config = dict(
    n_layer=15,
    d_model=160,
    n_head=5,
    n_kv_head=5,
    head_dim=32,
    d_mlp=640,
    vocab_size=8192,
    activation='gelu',
    norm='rmsnorm',
    norm_place='pre',
    norm_eps=1e-06,
    positions='rope',
    rope_base=405000.0,
    rope_fraction=1.0,
    qk_norm=True,
    attn_scale=0.246,
    bias='none',
    tie_embeddings=False,
    parallel_block=False,
    extras=['a norm on each head', 'capped logits'],
    init='normal',
    init_std_qkv=0.0399,
    init_std_o=0.0399,
    init_std_up=0.0399,
    init_std_down=0.0,
    optimizer='muon_variant',
    lr=0.01,
    lr_mult_up=1.2,
    beta1=0.95,
    lr_head=0.00689,
    grad_clip=0.5,
    warmup_steps=39,
    schedule='wsd',
    decay_fraction=1.0,
    decay_shape='linear',
    final_lr_fraction=0.1,
    batch_tokens=32768,
    seq_len=512,
    doc_mask=True,
    train_tokens=325700000,
    steps=9940,
    dataset='wikipedia_en',
)
Each number is 200 + 20 x the weight over its row's rms, rounded and kept within 0 to 999. Layers, rows and columns count from 0. The size before them is the row's rms in percent of the matrix's.

# layer 7 MLP up, 640x160, rms 0.343, rows 176-263, columns 80-159
105,182,209,157,184,191,199,197,215,193,169,183,218,187,201,211,190,189,195,176,221,177,215,185,212,207,206,170,195,143,155,182,194,173,211,179,220,231,213,189,190,189,211,189,202,214,198,168,206,225,177,217,205,203,217,184,212,216,215,197,211,190,147,191,204,189,209,203,192,232,243,228,188,201,209,172,217,231,212,208,210
088,176,233,175,192,203,188,204,205,173,210,209,205,192,204,176,180,190,256,232,169,201,194,189,182,216,198,240,205,213,217,185,192,248,199,168,221,201,204,204,195,200,223,160,184,216,214,240,209,192,219,225,213,211,182,187,195,204,191,199,230,200,164,230,197,205,214,209,183,185,247,219,174,189,239,178,212,183,195,161,225
098,192,180,206,226,175,205,232,200,174,222,180,218,221,180,243,202,198,205,185,202,138,210,165,179,223,198,195,192,158,191,168,192,211,168,181,205,204,192,178,157,195,202,172,234,201,190,211,209,242,207,207,191,188,182,214,181,175,202,176,181,201,194,205,181,196,191,198,206,184,215,167,203,166,197,209,181,202,236,200,192
094,190,231,205,176,178,206,179,178,201,201,221,189,201,202,212,158,178,175,175,197,193,228,201,218,193,222,241,227,182,234,206,195,213,173,176,189,205,191,238,193,191,225,202,185,221,229,228,218,202,173,208,177,212,158,185,183,197,223,208,228,218,220,241,179,207,208,198,196,220,201,216,199,232,187,141,212,207,191,187,192
101,203,189,213,200,242,208,197,216,205,185,178,187,221,202,195,185,212,172,195,198,168,176,196,202,181,216,173,183,180,211,173,203,208,209,191,235,189,201,218,175,151,192,194,217,205,259,201,180,187,235,180,144,180,184,194,186,199,197,208,216,211,198,228,189,214,199,207,184,222,193,203,212,213,206,176,223,206,198,192,189
092,222,214,213,197,213,176,210,201,181,206,203,173,162,226,167,190,176,222,186,228,221,184,223,225,231,225,245,227,192,184,174,195,152,186,227,196,226,189,217,188,176,175,186,202,237,218,200,192,221,222,187,216,189,223,210,185,205,203,192,186,188,189,212,182,212,190,171,161,196,193,183,189,207,192,245,213,188,205,178,177
102,204,204,172,214,210,220,192,205,206,192,227,200,202,174,172,168,177,232,198,170,188,203,208,211,192,168,198,213,162,182,238,186,212,187,215,200,161,208,202,178,193,183,193,157,216,191,186,235,166,213,212,158,182,184,209,174,221,187,209,191,221,205,150,221,197,180,230,203,190,232,186,210,201,232,187,190,197,180,228,208
107,218,200,191,192,219,185,167,202,204,170,234,194,188,214,194,205,210,225,192,177,206,206,216,227,168,179,247,228,170,188,175,222,218,233,182,180,227,195,196,199,206,242,213,178,189,195,244,217,188,196,196,203,241,209,183,188,191,205,198,202,206,193,198,213,226,192,204,175,160,204,195,191,179,195,156,211,215,203,190,192
094,158,171,224,210,202,168,185,195,187,171,195,211,156,196,241,231,209,209,187,200,200,208,211,179,158,189,174,193,203,182,214,192,239,215,217,170,197,233,204,213,197,197,193,241,205,209,239,215,178,222,177,201,186,205,184,173,217,215,218,197,190,195,213,209,227,198,193,176,212,235,208,187,232,210,218,154,156,211,232,153
099,200,190,224,215,230,210,180,189,190,196,191,195,211,161,198,243,238,199,203,191,229,195,218,208,235,157,195,206,187,219,172,176,193,183,207,176,180,193,224,164,190,167,228,181,208,193,191,189,169,203,183,242,222,208,218,198,204,192,191,205,199,199,212,194,233,216,198,219,194,193,204,188,188,222,226,212,208,190,182,189
105,197,162,196,204,246,174,214,207,179,213,223,168,170,161,242,240,199,187,183,195,237,198,186,224,203,213,212,214,226,203,191,192,206,182,211,223,240,200,210,206,186,193,212,199,206,203,204,162,215,219,203,205,201,203,196,195,196,218,216,235,217,169,186,196,187,203,196,177,204,235,204,199,190,168,251,222,195,223,184,170
102,209,183,178,215,201,194,215,188,180,223,160,218,137,196,207,209,208,220,193,172,179,209,242,198,176,177,163,194,159,184,160,203,205,206,200,228,207,172,196,198,220,188,182,208,184,222,191,209,190,160,188,185,213,218,189,192,165,202,170,199,216,237,193,190,191,190,210,166,208,176,200,219,229,217,213,177,181,217,226,188
105,153,147,182,250,213,215,186,234,221,220,258,176,202,219,190,194,210,230,218,183,162,186,222,220,185,175,232,209,202,216,201,196,227,213,174,169,187,189,208,194,217,193,165,200,169,203,232,218,174,173,206,209,235,212,201,199,203,202,217,198,196,204,184,196,183,211,225,181,184,187,224,208,193,198,201,197,207,201,195,206
100,209,203,220,206,186,170,206,184,189,200,217,219,213,230,206,181,207,215,186,199,231,196,207,247,218,223,200,194,184,204,213,182,195,217,204,183,187,210,151,198,209,184,198,239,174,187,218,208,206,216,184,198,215,220,178,154,210,236,191,215,192,229,194,190,218,230,215,183,186,172,182,192,212,155,175,182,195,198,197,190
100,183,199,209,176,189,250,204,208,219,211,171,193,204,179,219,198,194,172,196,191,213,233,188,180,199,220,193,186,221,217,179,192,220,167,186,213,195,216,193,212,188,184,188,218,190,221,160,180,189,203,197,206,181,200,176,192,205,183,223,198,202,174,197,224,200,182,219,226,216,226,212,169,216,201,213,208,227,207,173,187
106,237,202,224,201,211,206,202,202,191,198,209,218,196,227,197,183,198,196,199,200,172,183,214,175,212,183,233,183,181,197,211,202,217,230,162,199,185,193,240,192,214,214,196,197,209,244,230,213,209,174,173,230,175,204,177,195,206,210,177,202,177,232,246,166,216,210,168,182,221,204,228,220,213,218,188,203,239,228,205,190
106,152,170,199,185,213,176,178,216,183,167,182,196,196,192,218,205,182,203,214,201,196,196,194,186,215,227,197,207,230,194,218,231,183,198,165,218,189,200,219,171,205,189,182,197,212,165,204,213,218,217,186,213,247,199,203,171,207,231,187,177,192,224,192,178,185,179,174,214,229,220,224,223,217,212,183,234,191,185,187,196
095,219,198,181,160,224,195,190,171,142,232,198,200,209,231,148,243,184,227,177,228,228,185,179,215,208,197,172,211,218,220,226,230,209,206,215,218,222,238,224,226,200,213,205,243,234,208,225,213,216,207,227,209,184,199,181,199,209,196,206,233,201,207,193,220,203,210,193,195,165,212,224,199,174,187,203,237,170,200,185,192
123,183,195,184,194,166,207,211,207,187,190,205,197,196,190,186,176,233,212,204,232,193,221,161,204,188,175,210,197,191,195,195,218,201,201,148,189,222,217,190,196,198,220,180,225,183,212,189,191,242,191,207,233,184,173,203,174,232,209,198,190,240,167,201,169,186,231,209,198,189,220,174,217,196,210,156,208,209,182,201,190
092,192,199,206,175,219,180,218,241,227,228,192,185,191,211,243,193,203,203,191,174,170,199,175,192,245,214,202,234,197,167,197,189,209,216,165,220,209,149,219,216,178,238,215,185,194,220,170,186,181,193,201,171,218,205,181,178,213,205,202,195,195,193,204,186,225,255,176,210,231,216,179,178,207,197,243,196,194,199,182,196
100,230,179,229,216,195,200,176,167,212,198,203,191,197,238,187,166,211,187,174,203,230,197,223,205,177,198,215,183,213,234,154,221,207,211,174,197,224,197,186,230,173,233,169,175,213,216,193,186,201,206,203,223,181,163,193,221,199,220,173,187,180,206,165,207,188,205,208,197,224,192,227,190,247,204,170,177,187,207,233,180
111,192,207,199,226,221,194,266,187,221,196,179,174,197,189,168,180,185,208,247,205,205,184,223,196,204,166,197,177,193,181,188,239,201,220,164,220,200,198,190,204,208,184,194,187,196,211,170,221,198,218,217,235,206,207,182,204,200,214,221,166,208,250,169,190,177,202,212,176,209,186,192,207,179,200,227,218,209,203,200,182
111,196,171,184,234,197,199,192,209,162,181,226,203,197,199,179,234,199,198,202,214,225,183,203,188,229,198,229,185,197,203,196,251,219,215,187,188,220,194,246,198,206,232,224,191,197,195,175,201,179,198,195,192,194,186,205,202,185,166,230,203,209,183,168,176,201,237,223,189,209,206,209,202,206,229,196,231,182,250,165,188
113,209,202,175,193,183,199,144,212,210,200,203,232,218,189,184,212,226,210,173,172,220,197,201,188,195,192,190,191,210,191,182,184,207,206,196,218,190,223,188,178,207,199,175,174,248,171,221,208,206,163,194,199,161,194,204,226,216,215,220,209,187,213,185,180,168,214,194,172,209,192,205,189,218,182,209,213,211,185,195,179
102,202,205,213,189,204,191,224,203,198,230,221,216,208,205,220,177,196,203,172,240,185,189,202,192,211,204,204,164,181,212,189,188,202,214,205,187,195,219,227,215,236,204,211,232,199,219,192,220,177,194,195,208,149,222,183,213,206,198,211,211,177,222,194,190,176,211,173,233,217,185,211,193,184,216,204,198,192,226,229,207
099,198,199,219,185,214,190,201,205,214,212,201,208,189,199,165,216,209,193,203,192,197,198,201,194,157,202,194,174,191,177,228,232,227,237,204,223,254,221,247,188,208,210,192,173,221,168,201,169,235,191,201,211,175,207,204,193,197,181,208,197,189,194,206,229,198,216,230,146,199,199,190,220,198,212,183,215,196,211,202,164
105,218,199,245,207,212,206,230,196,189,189,180,218,226,201,188,228,179,181,206,199,169,177,196,207,187,189,187,187,187,228,213,216,216,218,206,205,195,211,213,185,171,187,185,160,218,201,197,221,210,176,204,165,186,204,206,161,203,201,221,208,220,221,224,203,207,192,183,160,223,189,219,183,182,206,184,216,194,219,187,183
097,211,201,197,189,206,172,185,152,145,181,176,180,212,179,232,213,196,205,192,203,229,202,214,222,209,201,204,230,230,219,192,157,210,189,239,198,207,180,233,210,199,151,169,166,167,190,221,255,214,198,187,183,189,206,224,184,196,201,207,195,213,210,192,199,196,242,218,232,225,215,171,191,193,200,213,194,204,176,209,178
097,216,190,219,166,195,227,197,209,199,205,177,199,172,218,182,209,237,232,204,238,219,214,182,180,225,233,194,227,165,208,195,185,189,188,200,194,200,184,209,171,225,212,210,215,199,209,224,195,203,198,214,247,206,223,202,186,171,211,208,207,177,213,207,208,231,244,185,200,208,214,179,189,213,186,215,211,229,181,193,190
114,193,209,182,174,180,226,222,207,199,202,194,205,244,225,236,230,212,223,195,208,170,220,169,214,196,182,200,246,201,198,161,188,189,207,195,225,233,209,187,190,187,200,184,203,192,176,182,203,195,189,198,211,196,178,248,205,230,188,193,211,195,235,174,184,207,177,202,196,238,193,234,206,202,174,167,183,207,214,201,172
093,168,183,207,151,174,223,192,218,219,211,183,203,211,194,181,189,196,209,226,182,233,203,209,224,204,164,183,186,189,177,199,216,201,203,162,281,209,220,231,200,196,190,188,173,212,173,195,201,214,183,230,221,232,192,199,183,176,157,232,212,189,201,219,195,186,219,186,177,190,195,192,209,213,186,184,196,195,215,196,178
104,216,202,167,192,237,205,196,196,206,190,168,198,215,208,210,222,187,204,177,205,179,195,183,243,180,203,172,178,150,178,189,218,195,185,204,251,222,209,190,203,211,179,196,178,193,212,214,224,229,212,217,213,199,214,199,216,183,169,217,237,184,197,178,192,202,257,181,219,221,203,213,236,208,177,219,220,209,188,216,198
113,183,195,199,196,196,242,190,205,200,184,211,220,217,211,193,194,210,227,176,187,192,193,192,227,167,193,201,206,181,194,198,177,202,200,214,229,166,194,208,187,191,172,227,177,207,170,201,199,211,216,212,165,172,203,211,208,211,209,189,200,186,223,208,172,206,187,241,198,173,219,187,230,183,182,237,168,178,170,212,228
105,200,216,192,226,178,234,155,206,172,183,181,190,184,210,207,180,202,197,192,174,219,208,233,186,183,210,196,177,217,213,195,199,198,197,204,231,210,214,206,198,216,216,214,199,163,228,197,186,211,198,224,169,190,196,188,211,211,202,209,176,203,180,199,224,208,237,241,187,156,219,189,208,200,192,167,190,209,174,196,202
091,259,163,188,184,214,186,228,200,206,213,173,195,237,223,187,197,179,179,182,175,200,186,165,209,226,174,149,187,160,198,161,238,248,203,194,206,191,185,213,193,189,185,185,207,219,192,188,194,218,235,217,205,194,184,174,208,188,228,206,163,203,210,201,209,217,231,178,204,203,208,209,186,211,209,226,216,195,194,172,196
110,203,155,197,195,241,190,192,212,209,200,203,214,190,158,179,196,205,207,211,203,196,213,166,170,211,203,174,212,183,162,168,193,189,183,184,158,193,200,177,228,177,206,197,191,196,193,192,205,229,186,179,237,225,202,186,213,195,227,196,200,193,233,196,229,207,176,186,188,164,204,232,182,198,197,208,196,157,180,222,215
086,225,209,167,233,205,175,177,185,174,217,219,185,206,214,181,207,236,207,213,190,239,184,224,219,212,208,165,231,187,176,174,210,174,233,206,180,189,187,193,186,163,226,193,175,200,207,223,190,207,215,191,153,196,207,224,194,200,215,237,230,196,224,213,188,224,225,212,175,175,168,201,212,197,189,178,195,193,171,196,212
105,149,201,207,187,209,215,211,198,199,190,187,216,182,186,218,209,215,194,176,172,216,204,201,167,235,199,188,195,179,233,195,196,174,206,211,183,188,232,199,186,177,189,230,199,224,205,214,204,202,228,186,190,157,205,162,205,206,219,194,198,179,242,187,195,208,185,203,197,193,148,176,190,204,209,175,219,209,176,187,185
094,173,206,226,187,207,178,203,180,216,167,205,175,228,225,188,205,220,199,212,215,153,193,205,172,217,198,206,198,231,181,227,193,203,192,223,233,200,213,199,200,225,185,217,207,208,207,238,217,165,164,223,202,194,196,200,211,207,202,203,187,199,204,214,198,219,208,201,221,182,236,218,196,203,197,197,185,210,199,179,187
107,224,204,199,183,187,204,214,210,182,193,208,203,198,178,189,160,249,180,214,234,172,161,206,175,198,185,209,176,192,174,178,200,201,197,202,181,204,187,196,188,160,236,213,229,202,189,222,198,169,192,227,207,209,169,184,176,175,219,157,187,193,220,219,231,189,167,216,220,199,203,182,217,215,189,200,184,211,186,190,157
094,218,211,219,202,202,160,213,197,186,230,232,167,212,218,215,214,213,164,185,187,209,210,202,241,186,208,178,169,221,182,214,203,175,219,196,233,194,217,234,222,187,189,199,176,186,191,224,194,162,193,212,201,188,212,173,211,144,198,184,191,219,175,201,232,177,202,217,202,241,198,229,175,217,185,184,215,226,218,167,201
094,175,149,189,193,217,189,218,190,196,227,217,218,201,198,206,167,202,233,191,212,200,174,233,178,211,183,192,227,195,201,213,202,182,200,188,216,185,169,188,210,159,215,184,222,215,188,214,227,183,224,218,168,193,212,204,211,180,206,192,153,191,219,205,176,223,181,233,184,183,180,178,186,198,165,161,235,196,232,177,236
090,185,209,227,221,212,212,192,197,224,158,193,215,241,207,193,208,204,187,230,218,198,224,170,178,202,203,200,212,206,201,209,201,225,206,213,208,251,194,232,236,184,195,202,208,200,204,190,162,185,187,207,220,212,203,221,209,194,194,177,218,210,180,194,196,173,202,150,225,238,204,226,198,208,196,195,206,203,203,181,208
100,204,193,184,232,211,199,198,199,190,226,208,229,209,153,220,231,219,199,197,179,193,184,194,185,164,220,212,173,207,182,199,188,180,236,162,211,211,155,159,214,207,231,170,184,179,186,222,212,205,171,216,204,192,225,190,222,202,223,210,187,176,185,181,195,200,192,191,203,180,221,228,171,208,219,207,227,201,198,203,209
098,210,160,205,180,193,195,185,217,187,190,182,174,178,201,245,200,248,192,184,187,198,164,182,212,218,228,235,190,193,180,196,168,200,168,230,183,202,218,163,238,190,195,227,196,218,216,245,191,177,165,202,214,217,209,173,184,208,227,196,195,180,199,238,177,223,185,192,186,213,221,230,204,219,197,181,220,196,208,177,213
096,183,209,240,213,182,208,190,195,209,178,192,210,230,196,223,183,162,181,217,179,202,205,201,189,206,231,164,219,173,181,188,216,217,183,202,199,211,163,195,190,222,206,206,206,185,227,208,179,245,205,209,191,190,145,177,205,189,194,202,206,212,253,202,222,169,156,210,198,197,213,220,210,202,208,201,204,185,195,207,198
091,196,184,200,187,243,166,207,154,196,226,168,179,191,182,194,169,146,200,228,165,189,168,201,202,204,199,213,232,228,214,221,216,199,192,208,181,218,183,193,186,218,207,171,214,196,178,190,200,203,199,219,206,194,219,200,196,207,216,182,175,191,244,191,174,172,178,187,219,178,228,195,217,206,194,180,221,190,189,184,193
098,234,203,186,201,200,205,215,244,229,159,206,194,185,211,198,180,212,206,220,202,198,204,205,239,175,185,201,187,174,194,201,194,205,231,197,207,185,194,201,204,194,168,230,197,178,190,154,196,206,215,174,201,227,188,211,201,169,218,227,169,215,195,199,135,161,192,196,171,226,186,220,206,239,191,170,178,196,215,241,159
098,192,212,171,207,188,173,190,171,200,232,205,208,162,230,188,201,203,225,207,198,206,210,198,207,241,171,180,226,165,192,193,192,208,137,185,244,172,179,213,202,223,178,215,169,181,197,154,194,209,183,165,201,200,198,210,190,229,187,194,228,176,226,252,197,186,243,186,194,189,195,225,193,192,167,201,178,205,223,209,182
096,195,172,182,216,222,199,190,168,190,197,207,220,169,200,213,220,185,229,172,225,180,237,204,227,208,236,205,168,218,204,188,223,214,191,148,193,201,205,216,172,162,210,180,205,183,208,214,163,181,197,198,178,203,209,202,215,212,161,158,180,236,189,189,226,225,187,188,251,199,192,219,214,187,206,198,208,194,216,200,215
105,225,179,185,163,221,188,206,179,204,235,197,198,232,224,189,205,205,179,188,194,176,183,184,230,203,192,144,178,168,175,218,174,203,178,167,247,196,185,212,172,209,207,176,206,151,208,188,217,167,199,188,228,168,183,176,178,190,205,191,209,183,227,218,187,210,170,196,191,202,207,178,180,216,183,196,200,208,201,191,187
095,192,182,232,187,212,226,193,215,196,187,204,192,209,196,223,199,198,179,160,205,202,206,177,197,233,182,208,223,212,200,185,158,218,185,216,245,197,233,204,180,214,185,184,184,191,177,207,205,165,213,177,187,207,186,227,198,205,192,199,175,186,215,198,181,216,202,254,212,218,185,179,178,201,232,215,184,217,208,176,211
100,234,205,213,188,175,207,192,158,197,202,195,193,163,216,146,212,178,216,195,209,192,199,208,214,183,206,205,191,187,197,224,245,174,180,210,217,184,208,192,174,169,175,202,186,173,191,199,191,200,190,203,240,177,217,203,185,196,218,173,180,182,162,186,178,213,208,194,215,215,198,193,191,225,185,195,185,213,217,219,175
101,182,186,191,172,198,210,163,221,200,189,227,154,222,195,170,218,205,202,177,226,195,243,220,230,199,229,210,196,224,190,200,195,194,228,183,212,214,173,224,181,200,225,233,186,180,190,199,234,177,212,208,167,191,218,188,168,206,200,186,199,238,178,182,190,183,213,220,178,203,196,177,168,179,216,176,182,183,188,165,153
107,199,150,184,240,195,206,191,179,200,217,175,203,144,184,180,164,188,206,187,159,205,221,201,213,207,179,224,228,211,178,185,196,207,228,217,215,191,177,191,194,206,223,203,227,205,204,203,188,248,195,176,229,194,211,198,216,231,197,183,188,200,208,229,184,203,233,166,230,190,189,178,225,227,195,246,204,213,184,194,201
098,173,205,216,174,182,199,201,210,177,188,177,176,185,227,180,229,223,212,212,214,184,184,221,210,237,168,162,215,179,226,198,208,201,186,195,202,161,218,195,205,205,211,215,206,210,186,171,184,141,207,202,211,226,215,201,211,216,206,153,183,195,197,223,187,196,188,221,179,226,191,210,215,235,217,232,167,248,202,191,168
094,197,177,192,212,226,158,211,206,204,167,210,197,192,190,229,226,200,224,176,224,210,174,146,191,191,209,163,153,235,173,210,220,205,193,193,207,169,214,241,199,184,212,178,214,188,208,207,210,190,227,200,225,174,221,170,206,186,175,169,219,193,193,193,221,165,196,188,194,195,206,221,223,188,208,202,237,220,213,234,190
092,182,171,213,198,207,209,196,194,164,195,210,188,215,198,198,142,227,207,192,191,202,218,183,179,204,185,229,198,216,219,168,222,203,210,202,229,198,194,171,169,180,198,181,204,168,235,202,186,192,184,186,190,190,219,215,213,203,213,242,205,194,200,201,183,186,158,222,218,196,206,155,201,226,205,187,202,194,173,185,208
107,202,217,177,215,209,167,218,193,229,209,182,204,184,199,198,208,222,223,206,168,197,180,213,230,197,183,219,235,186,225,204,183,181,212,221,191,197,192,185,155,186,239,210,208,168,211,206,194,190,201,227,199,207,181,195,202,199,201,170,200,195,214,202,186,227,170,194,164,200,205,210,226,230,194,176,224,172,183,157,185
097,213,182,184,192,213,244,202,198,188,200,160,189,172,196,248,217,197,165,211,191,230,152,212,192,204,192,185,231,209,186,158,220,218,179,191,196,176,153,205,159,223,169,195,228,198,200,186,186,166,197,207,219,195,197,212,205,212,229,200,208,220,194,194,216,172,214,218,235,170,216,190,223,181,174,214,215,205,207,187,204
100,192,196,203,178,165,170,191,202,176,198,188,164,251,214,195,196,220,219,175,227,187,215,192,185,205,173,204,207,219,212,183,234,223,173,191,211,199,187,170,188,181,206,192,211,242,191,217,200,169,181,207,194,207,177,171,163,179,240,183,186,214,209,197,203,197,192,174,184,178,223,238,185,197,186,163,210,216,179,211,205
098,241,227,225,169,203,187,197,195,146,187,183,197,207,207,199,178,220,199,183,207,212,190,216,213,220,230,212,199,183,201,181,205,188,187,224,208,195,205,191,208,169,204,209,171,220,178,207,213,213,204,220,191,184,186,187,184,193,191,195,186,215,241,210,159,188,231,205,219,190,179,195,210,212,214,168,245,197,205,232,201
097,219,196,214,183,203,184,141,188,204,188,224,182,175,178,170,191,189,187,210,195,187,190,174,179,167,190,216,202,209,218,195,227,209,217,220,231,181,232,240,205,183,196,199,220,196,206,178,155,184,198,199,203,169,179,191,225,189,204,193,195,214,190,195,193,212,184,241,218,168,238,200,205,196,198,169,213,174,206,183,220
100,175,236,198,205,172,213,213,201,181,210,203,164,208,203,202,193,219,204,190,213,189,222,202,207,198,193,200,202,198,227,208,188,221,213,233,221,191,191,209,197,220,211,212,170,215,181,148,154,223,201,221,176,226,180,186,228,207,174,196,189,227,200,187,158,203,235,178,192,219,220,170,181,202,205,181,219,199,206,211,147
089,234,200,180,221,189,175,203,234,198,182,221,182,239,227,222,194,200,176,223,198,196,190,199,181,193,213,224,175,205,235,196,213,209,207,238,216,200,222,223,220,184,254,211,205,151,189,194,212,168,208,199,191,190,213,216,209,227,205,178,198,229,221,218,253,213,219,220,217,211,201,200,176,216,193,221,195,188,208,200,190
110,142,195,214,221,214,194,200,218,171,183,202,176,211,202,167,209,195,206,163,179,181,184,228,202,199,214,215,191,226,184,171,225,187,202,193,183,186,208,205,234,225,208,194,220,202,212,182,212,174,233,197,193,160,214,207,172,194,156,192,223,200,243,198,167,232,184,194,175,231,177,187,216,198,189,167,206,199,209,186,185
094,193,211,190,170,200,219,231,216,196,233,185,201,213,167,173,194,219,192,188,229,163,168,211,235,189,196,208,218,172,193,198,173,196,233,204,205,212,140,209,159,209,214,212,228,201,223,210,172,196,193,169,206,220,226,216,214,184,188,206,186,207,187,198,249,196,184,210,208,200,197,183,197,172,229,185,190,225,194,211,192
103,208,172,214,166,207,191,213,192,190,190,213,202,227,177,180,188,233,182,231,239,227,223,176,229,195,183,211,215,210,217,194,188,185,221,164,184,218,209,249,197,198,198,196,174,219,189,181,214,203,222,176,221,184,227,234,185,176,182,184,167,176,207,180,225,200,211,217,191,203,187,203,202,211,226,154,176,188,197,228,184
105,204,204,156,208,193,175,206,201,193,208,190,183,179,179,192,198,200,203,188,192,175,190,216,176,223,193,182,220,184,221,213,204,175,220,223,177,211,217,206,196,177,213,213,172,195,213,240,189,156,211,209,199,192,208,216,165,207,175,143,220,226,203,188,195,198,236,216,225,229,205,166,198,205,217,206,161,217,186,194,198
093,222,208,202,202,193,207,236,186,208,200,164,179,174,221,215,208,179,188,210,210,200,174,208,231,238,183,210,222,173,231,178,201,222,205,231,225,186,199,161,196,217,221,203,214,188,167,178,176,198,201,185,213,230,218,173,196,220,204,181,233,204,195,219,175,185,189,209,187,227,175,180,217,217,190,192,157,231,205,245,193
094,188,189,197,205,207,202,225,195,194,205,197,187,151,201,194,178,236,207,197,199,193,217,207,200,227,217,171,188,198,170,192,207,229,184,201,197,192,192,185,231,228,172,224,196,193,192,212,197,193,162,212,173,211,149,212,179,200,251,191,201,198,205,203,174,180,193,226,196,196,170,199,201,194,202,192,197,196,198,207,196
114,184,188,176,203,231,185,232,181,204,193,192,189,226,178,188,187,169,217,196,191,201,227,225,186,202,198,167,208,234,192,199,241,224,192,198,217,214,186,189,212,208,236,203,229,197,203,171,200,153,185,181,208,193,171,185,184,179,197,168,183,211,217,225,200,186,209,197,202,170,186,242,189,228,189,228,211,234,211,184,223
086,155,214,198,209,180,213,210,219,196,172,197,222,191,200,216,190,217,210,200,183,182,211,223,229,180,199,188,196,189,222,181,213,187,211,190,165,190,218,200,165,169,196,205,147,155,169,220,203,192,213,188,231,204,213,191,220,172,164,177,195,162,222,222,206,232,194,193,190,221,210,213,168,194,234,181,189,209,184,213,206
104,215,174,215,225,197,182,210,213,185,210,191,195,183,205,204,181,210,185,208,167,177,213,228,219,213,218,200,205,189,211,190,210,232,209,192,235,200,199,196,194,215,224,204,210,195,175,222,199,178,217,224,239,220,219,196,174,180,212,208,212,195,223,189,205,201,192,235,184,185,181,213,176,201,155,175,191,194,193,203,174
109,199,162,237,203,217,211,221,197,200,216,225,216,198,226,182,215,189,180,179,177,194,209,187,223,195,213,215,212,228,222,188,218,217,179,205,205,194,203,184,208,234,202,139,210,221,207,237,198,146,188,193,212,170,224,223,217,190,233,193,213,205,205,179,171,244,201,201,202,190,205,241,183,203,208,216,158,200,219,165,200
104,192,210,193,188,177,221,187,201,224,206,178,212,204,213,184,197,187,239,201,194,188,172,209,232,214,173,163,191,183,190,209,169,209,265,170,233,183,213,200,134,157,184,208,205,221,161,172,200,195,213,221,204,192,175,224,173,231,170,213,208,212,218,195,186,200,183,216,216,195,184,182,180,199,220,197,202,212,176,203,183
096,196,211,202,246,197,179,190,239,166,211,241,190,157,185,204,221,184,155,189,192,177,178,197,233,179,226,197,219,206,158,216,176,190,227,175,206,174,198,181,201,238,201,213,198,178,199,174,223,186,191,198,235,206,210,192,232,207,242,206,222,168,205,210,171,175,226,177,203,198,212,200,230,201,236,179,165,215,209,198,195
101,208,183,187,194,193,201,193,194,212,173,205,209,194,210,198,174,196,189,197,168,232,215,192,182,182,177,190,170,183,237,186,190,209,205,196,209,203,203,222,187,211,175,175,205,230,213,227,227,235,204,188,183,189,194,225,161,198,223,203,213,214,260,205,226,183,218,218,201,183,241,218,190,251,194,176,197,194,183,227,186
094,161,224,201,186,182,204,185,163,185,221,185,198,225,233,207,197,197,217,181,219,178,208,214,176,188,221,221,213,198,214,209,243,200,191,205,232,204,199,225,194,178,215,163,219,203,203,265,232,202,194,199,218,217,189,219,165,195,186,200,216,213,174,178,186,177,168,185,210,192,208,198,186,207,206,191,171,212,226,175,173
099,210,212,217,174,229,187,215,198,153,219,211,197,182,229,212,232,186,185,180,215,183,209,224,218,201,214,173,213,181,181,191,181,206,232,204,182,218,188,210,195,189,187,203,210,205,172,189,214,209,168,181,197,177,192,235,209,191,202,202,231,175,189,200,166,179,200,205,206,190,207,234,217,176,211,179,219,203,223,193,193
108,213,202,193,197,187,230,222,230,207,211,220,196,155,185,206,184,197,190,206,228,207,180,211,180,206,218,180,196,205,170,237,212,208,196,176,145,186,182,205,207,215,238,183,174,180,176,213,213,203,218,221,213,153,193,235,178,210,203,204,157,194,188,207,202,215,179,167,222,197,211,219,178,211,221,194,171,197,184,181,165
101,162,202,179,216,194,209,208,204,194,181,194,190,213,224,197,207,220,171,223,193,183,226,212,225,220,214,191,193,218,196,194,203,201,197,223,193,158,163,209,227,203,189,215,162,218,168,178,205,186,209,216,241,209,209,213,195,202,192,210,169,203,191,201,198,179,214,224,187,198,175,202,199,184,179,201,206,217,253,183,225
102,209,230,177,164,196,216,192,185,176,184,192,227,218,194,216,201,196,222,201,173,178,203,194,193,195,193,180,189,186,184,219,199,214,217,199,223,227,191,228,225,218,191,232,185,238,196,231,189,220,173,158,216,217,211,229,225,207,214,215,190,240,193,223,190,195,219,191,182,195,201,194,221,196,193,226,187,187,190,222,172
091,214,183,217,177,190,188,162,157,221,199,172,159,198,196,186,196,208,229,212,189,162,173,183,183,196,193,207,189,234,187,201,201,221,176,193,238,178,204,219,206,206,213,242,227,183,200,195,203,162,198,206,183,197,195,185,163,180,209,201,163,206,191,200,205,160,169,222,167,194,200,200,234,179,215,201,204,237,202,219,207
102,218,178,199,208,170,219,200,183,171,212,219,179,216,214,165,166,195,191,194,208,246,239,207,195,164,189,228,184,200,211,185,170,177,206,215,186,223,203,216,171,203,210,164,187,199,205,200,226,193,173,230,206,163,195,202,217,187,191,204,244,199,207,196,203,172,206,186,178,198,223,243,212,215,200,212,193,202,227,213,196
108,193,200,167,186,181,200,196,185,193,221,245,187,185,202,176,199,200,199,247,194,206,217,208,194,219,210,232,203,204,135,186,188,172,195,181,182,205,211,211,238,204,189,212,193,180,204,181,188,191,176,204,254,174,191,172,217,161,202,248,207,261,207,169,204,187,161,209,200,189,207,174,231,217,192,226,181,222,174,181,190
095,193,174,218,216,205,197,178,188,186,194,193,195,200,194,252,237,228,190,212,207,203,162,174,200,223,193,208,180,193,204,199,196,211,204,190,196,191,205,230,200,220,207,207,207,214,168,211,174,220,191,212,206,201,192,205,167,148,192,188,176,192,168,226,184,194,213,187,146,214,204,194,154,185,236,216,206,208,206,237,179
075,190,200,168,192,223,201,183,220,185,197,208,237,182,175,241,206,181,185,210,206,194,211,204,226,196,193,216,224,222,187,201,189,181,224,222,209,205,215,201,217,170,231,218,195,173,184,205,194,180,171,239,206,217,227,204,190,201,200,233,170,196,242,162,214,226,217,205,181,180,188,193,214,170,210,186,207,212,186,181,201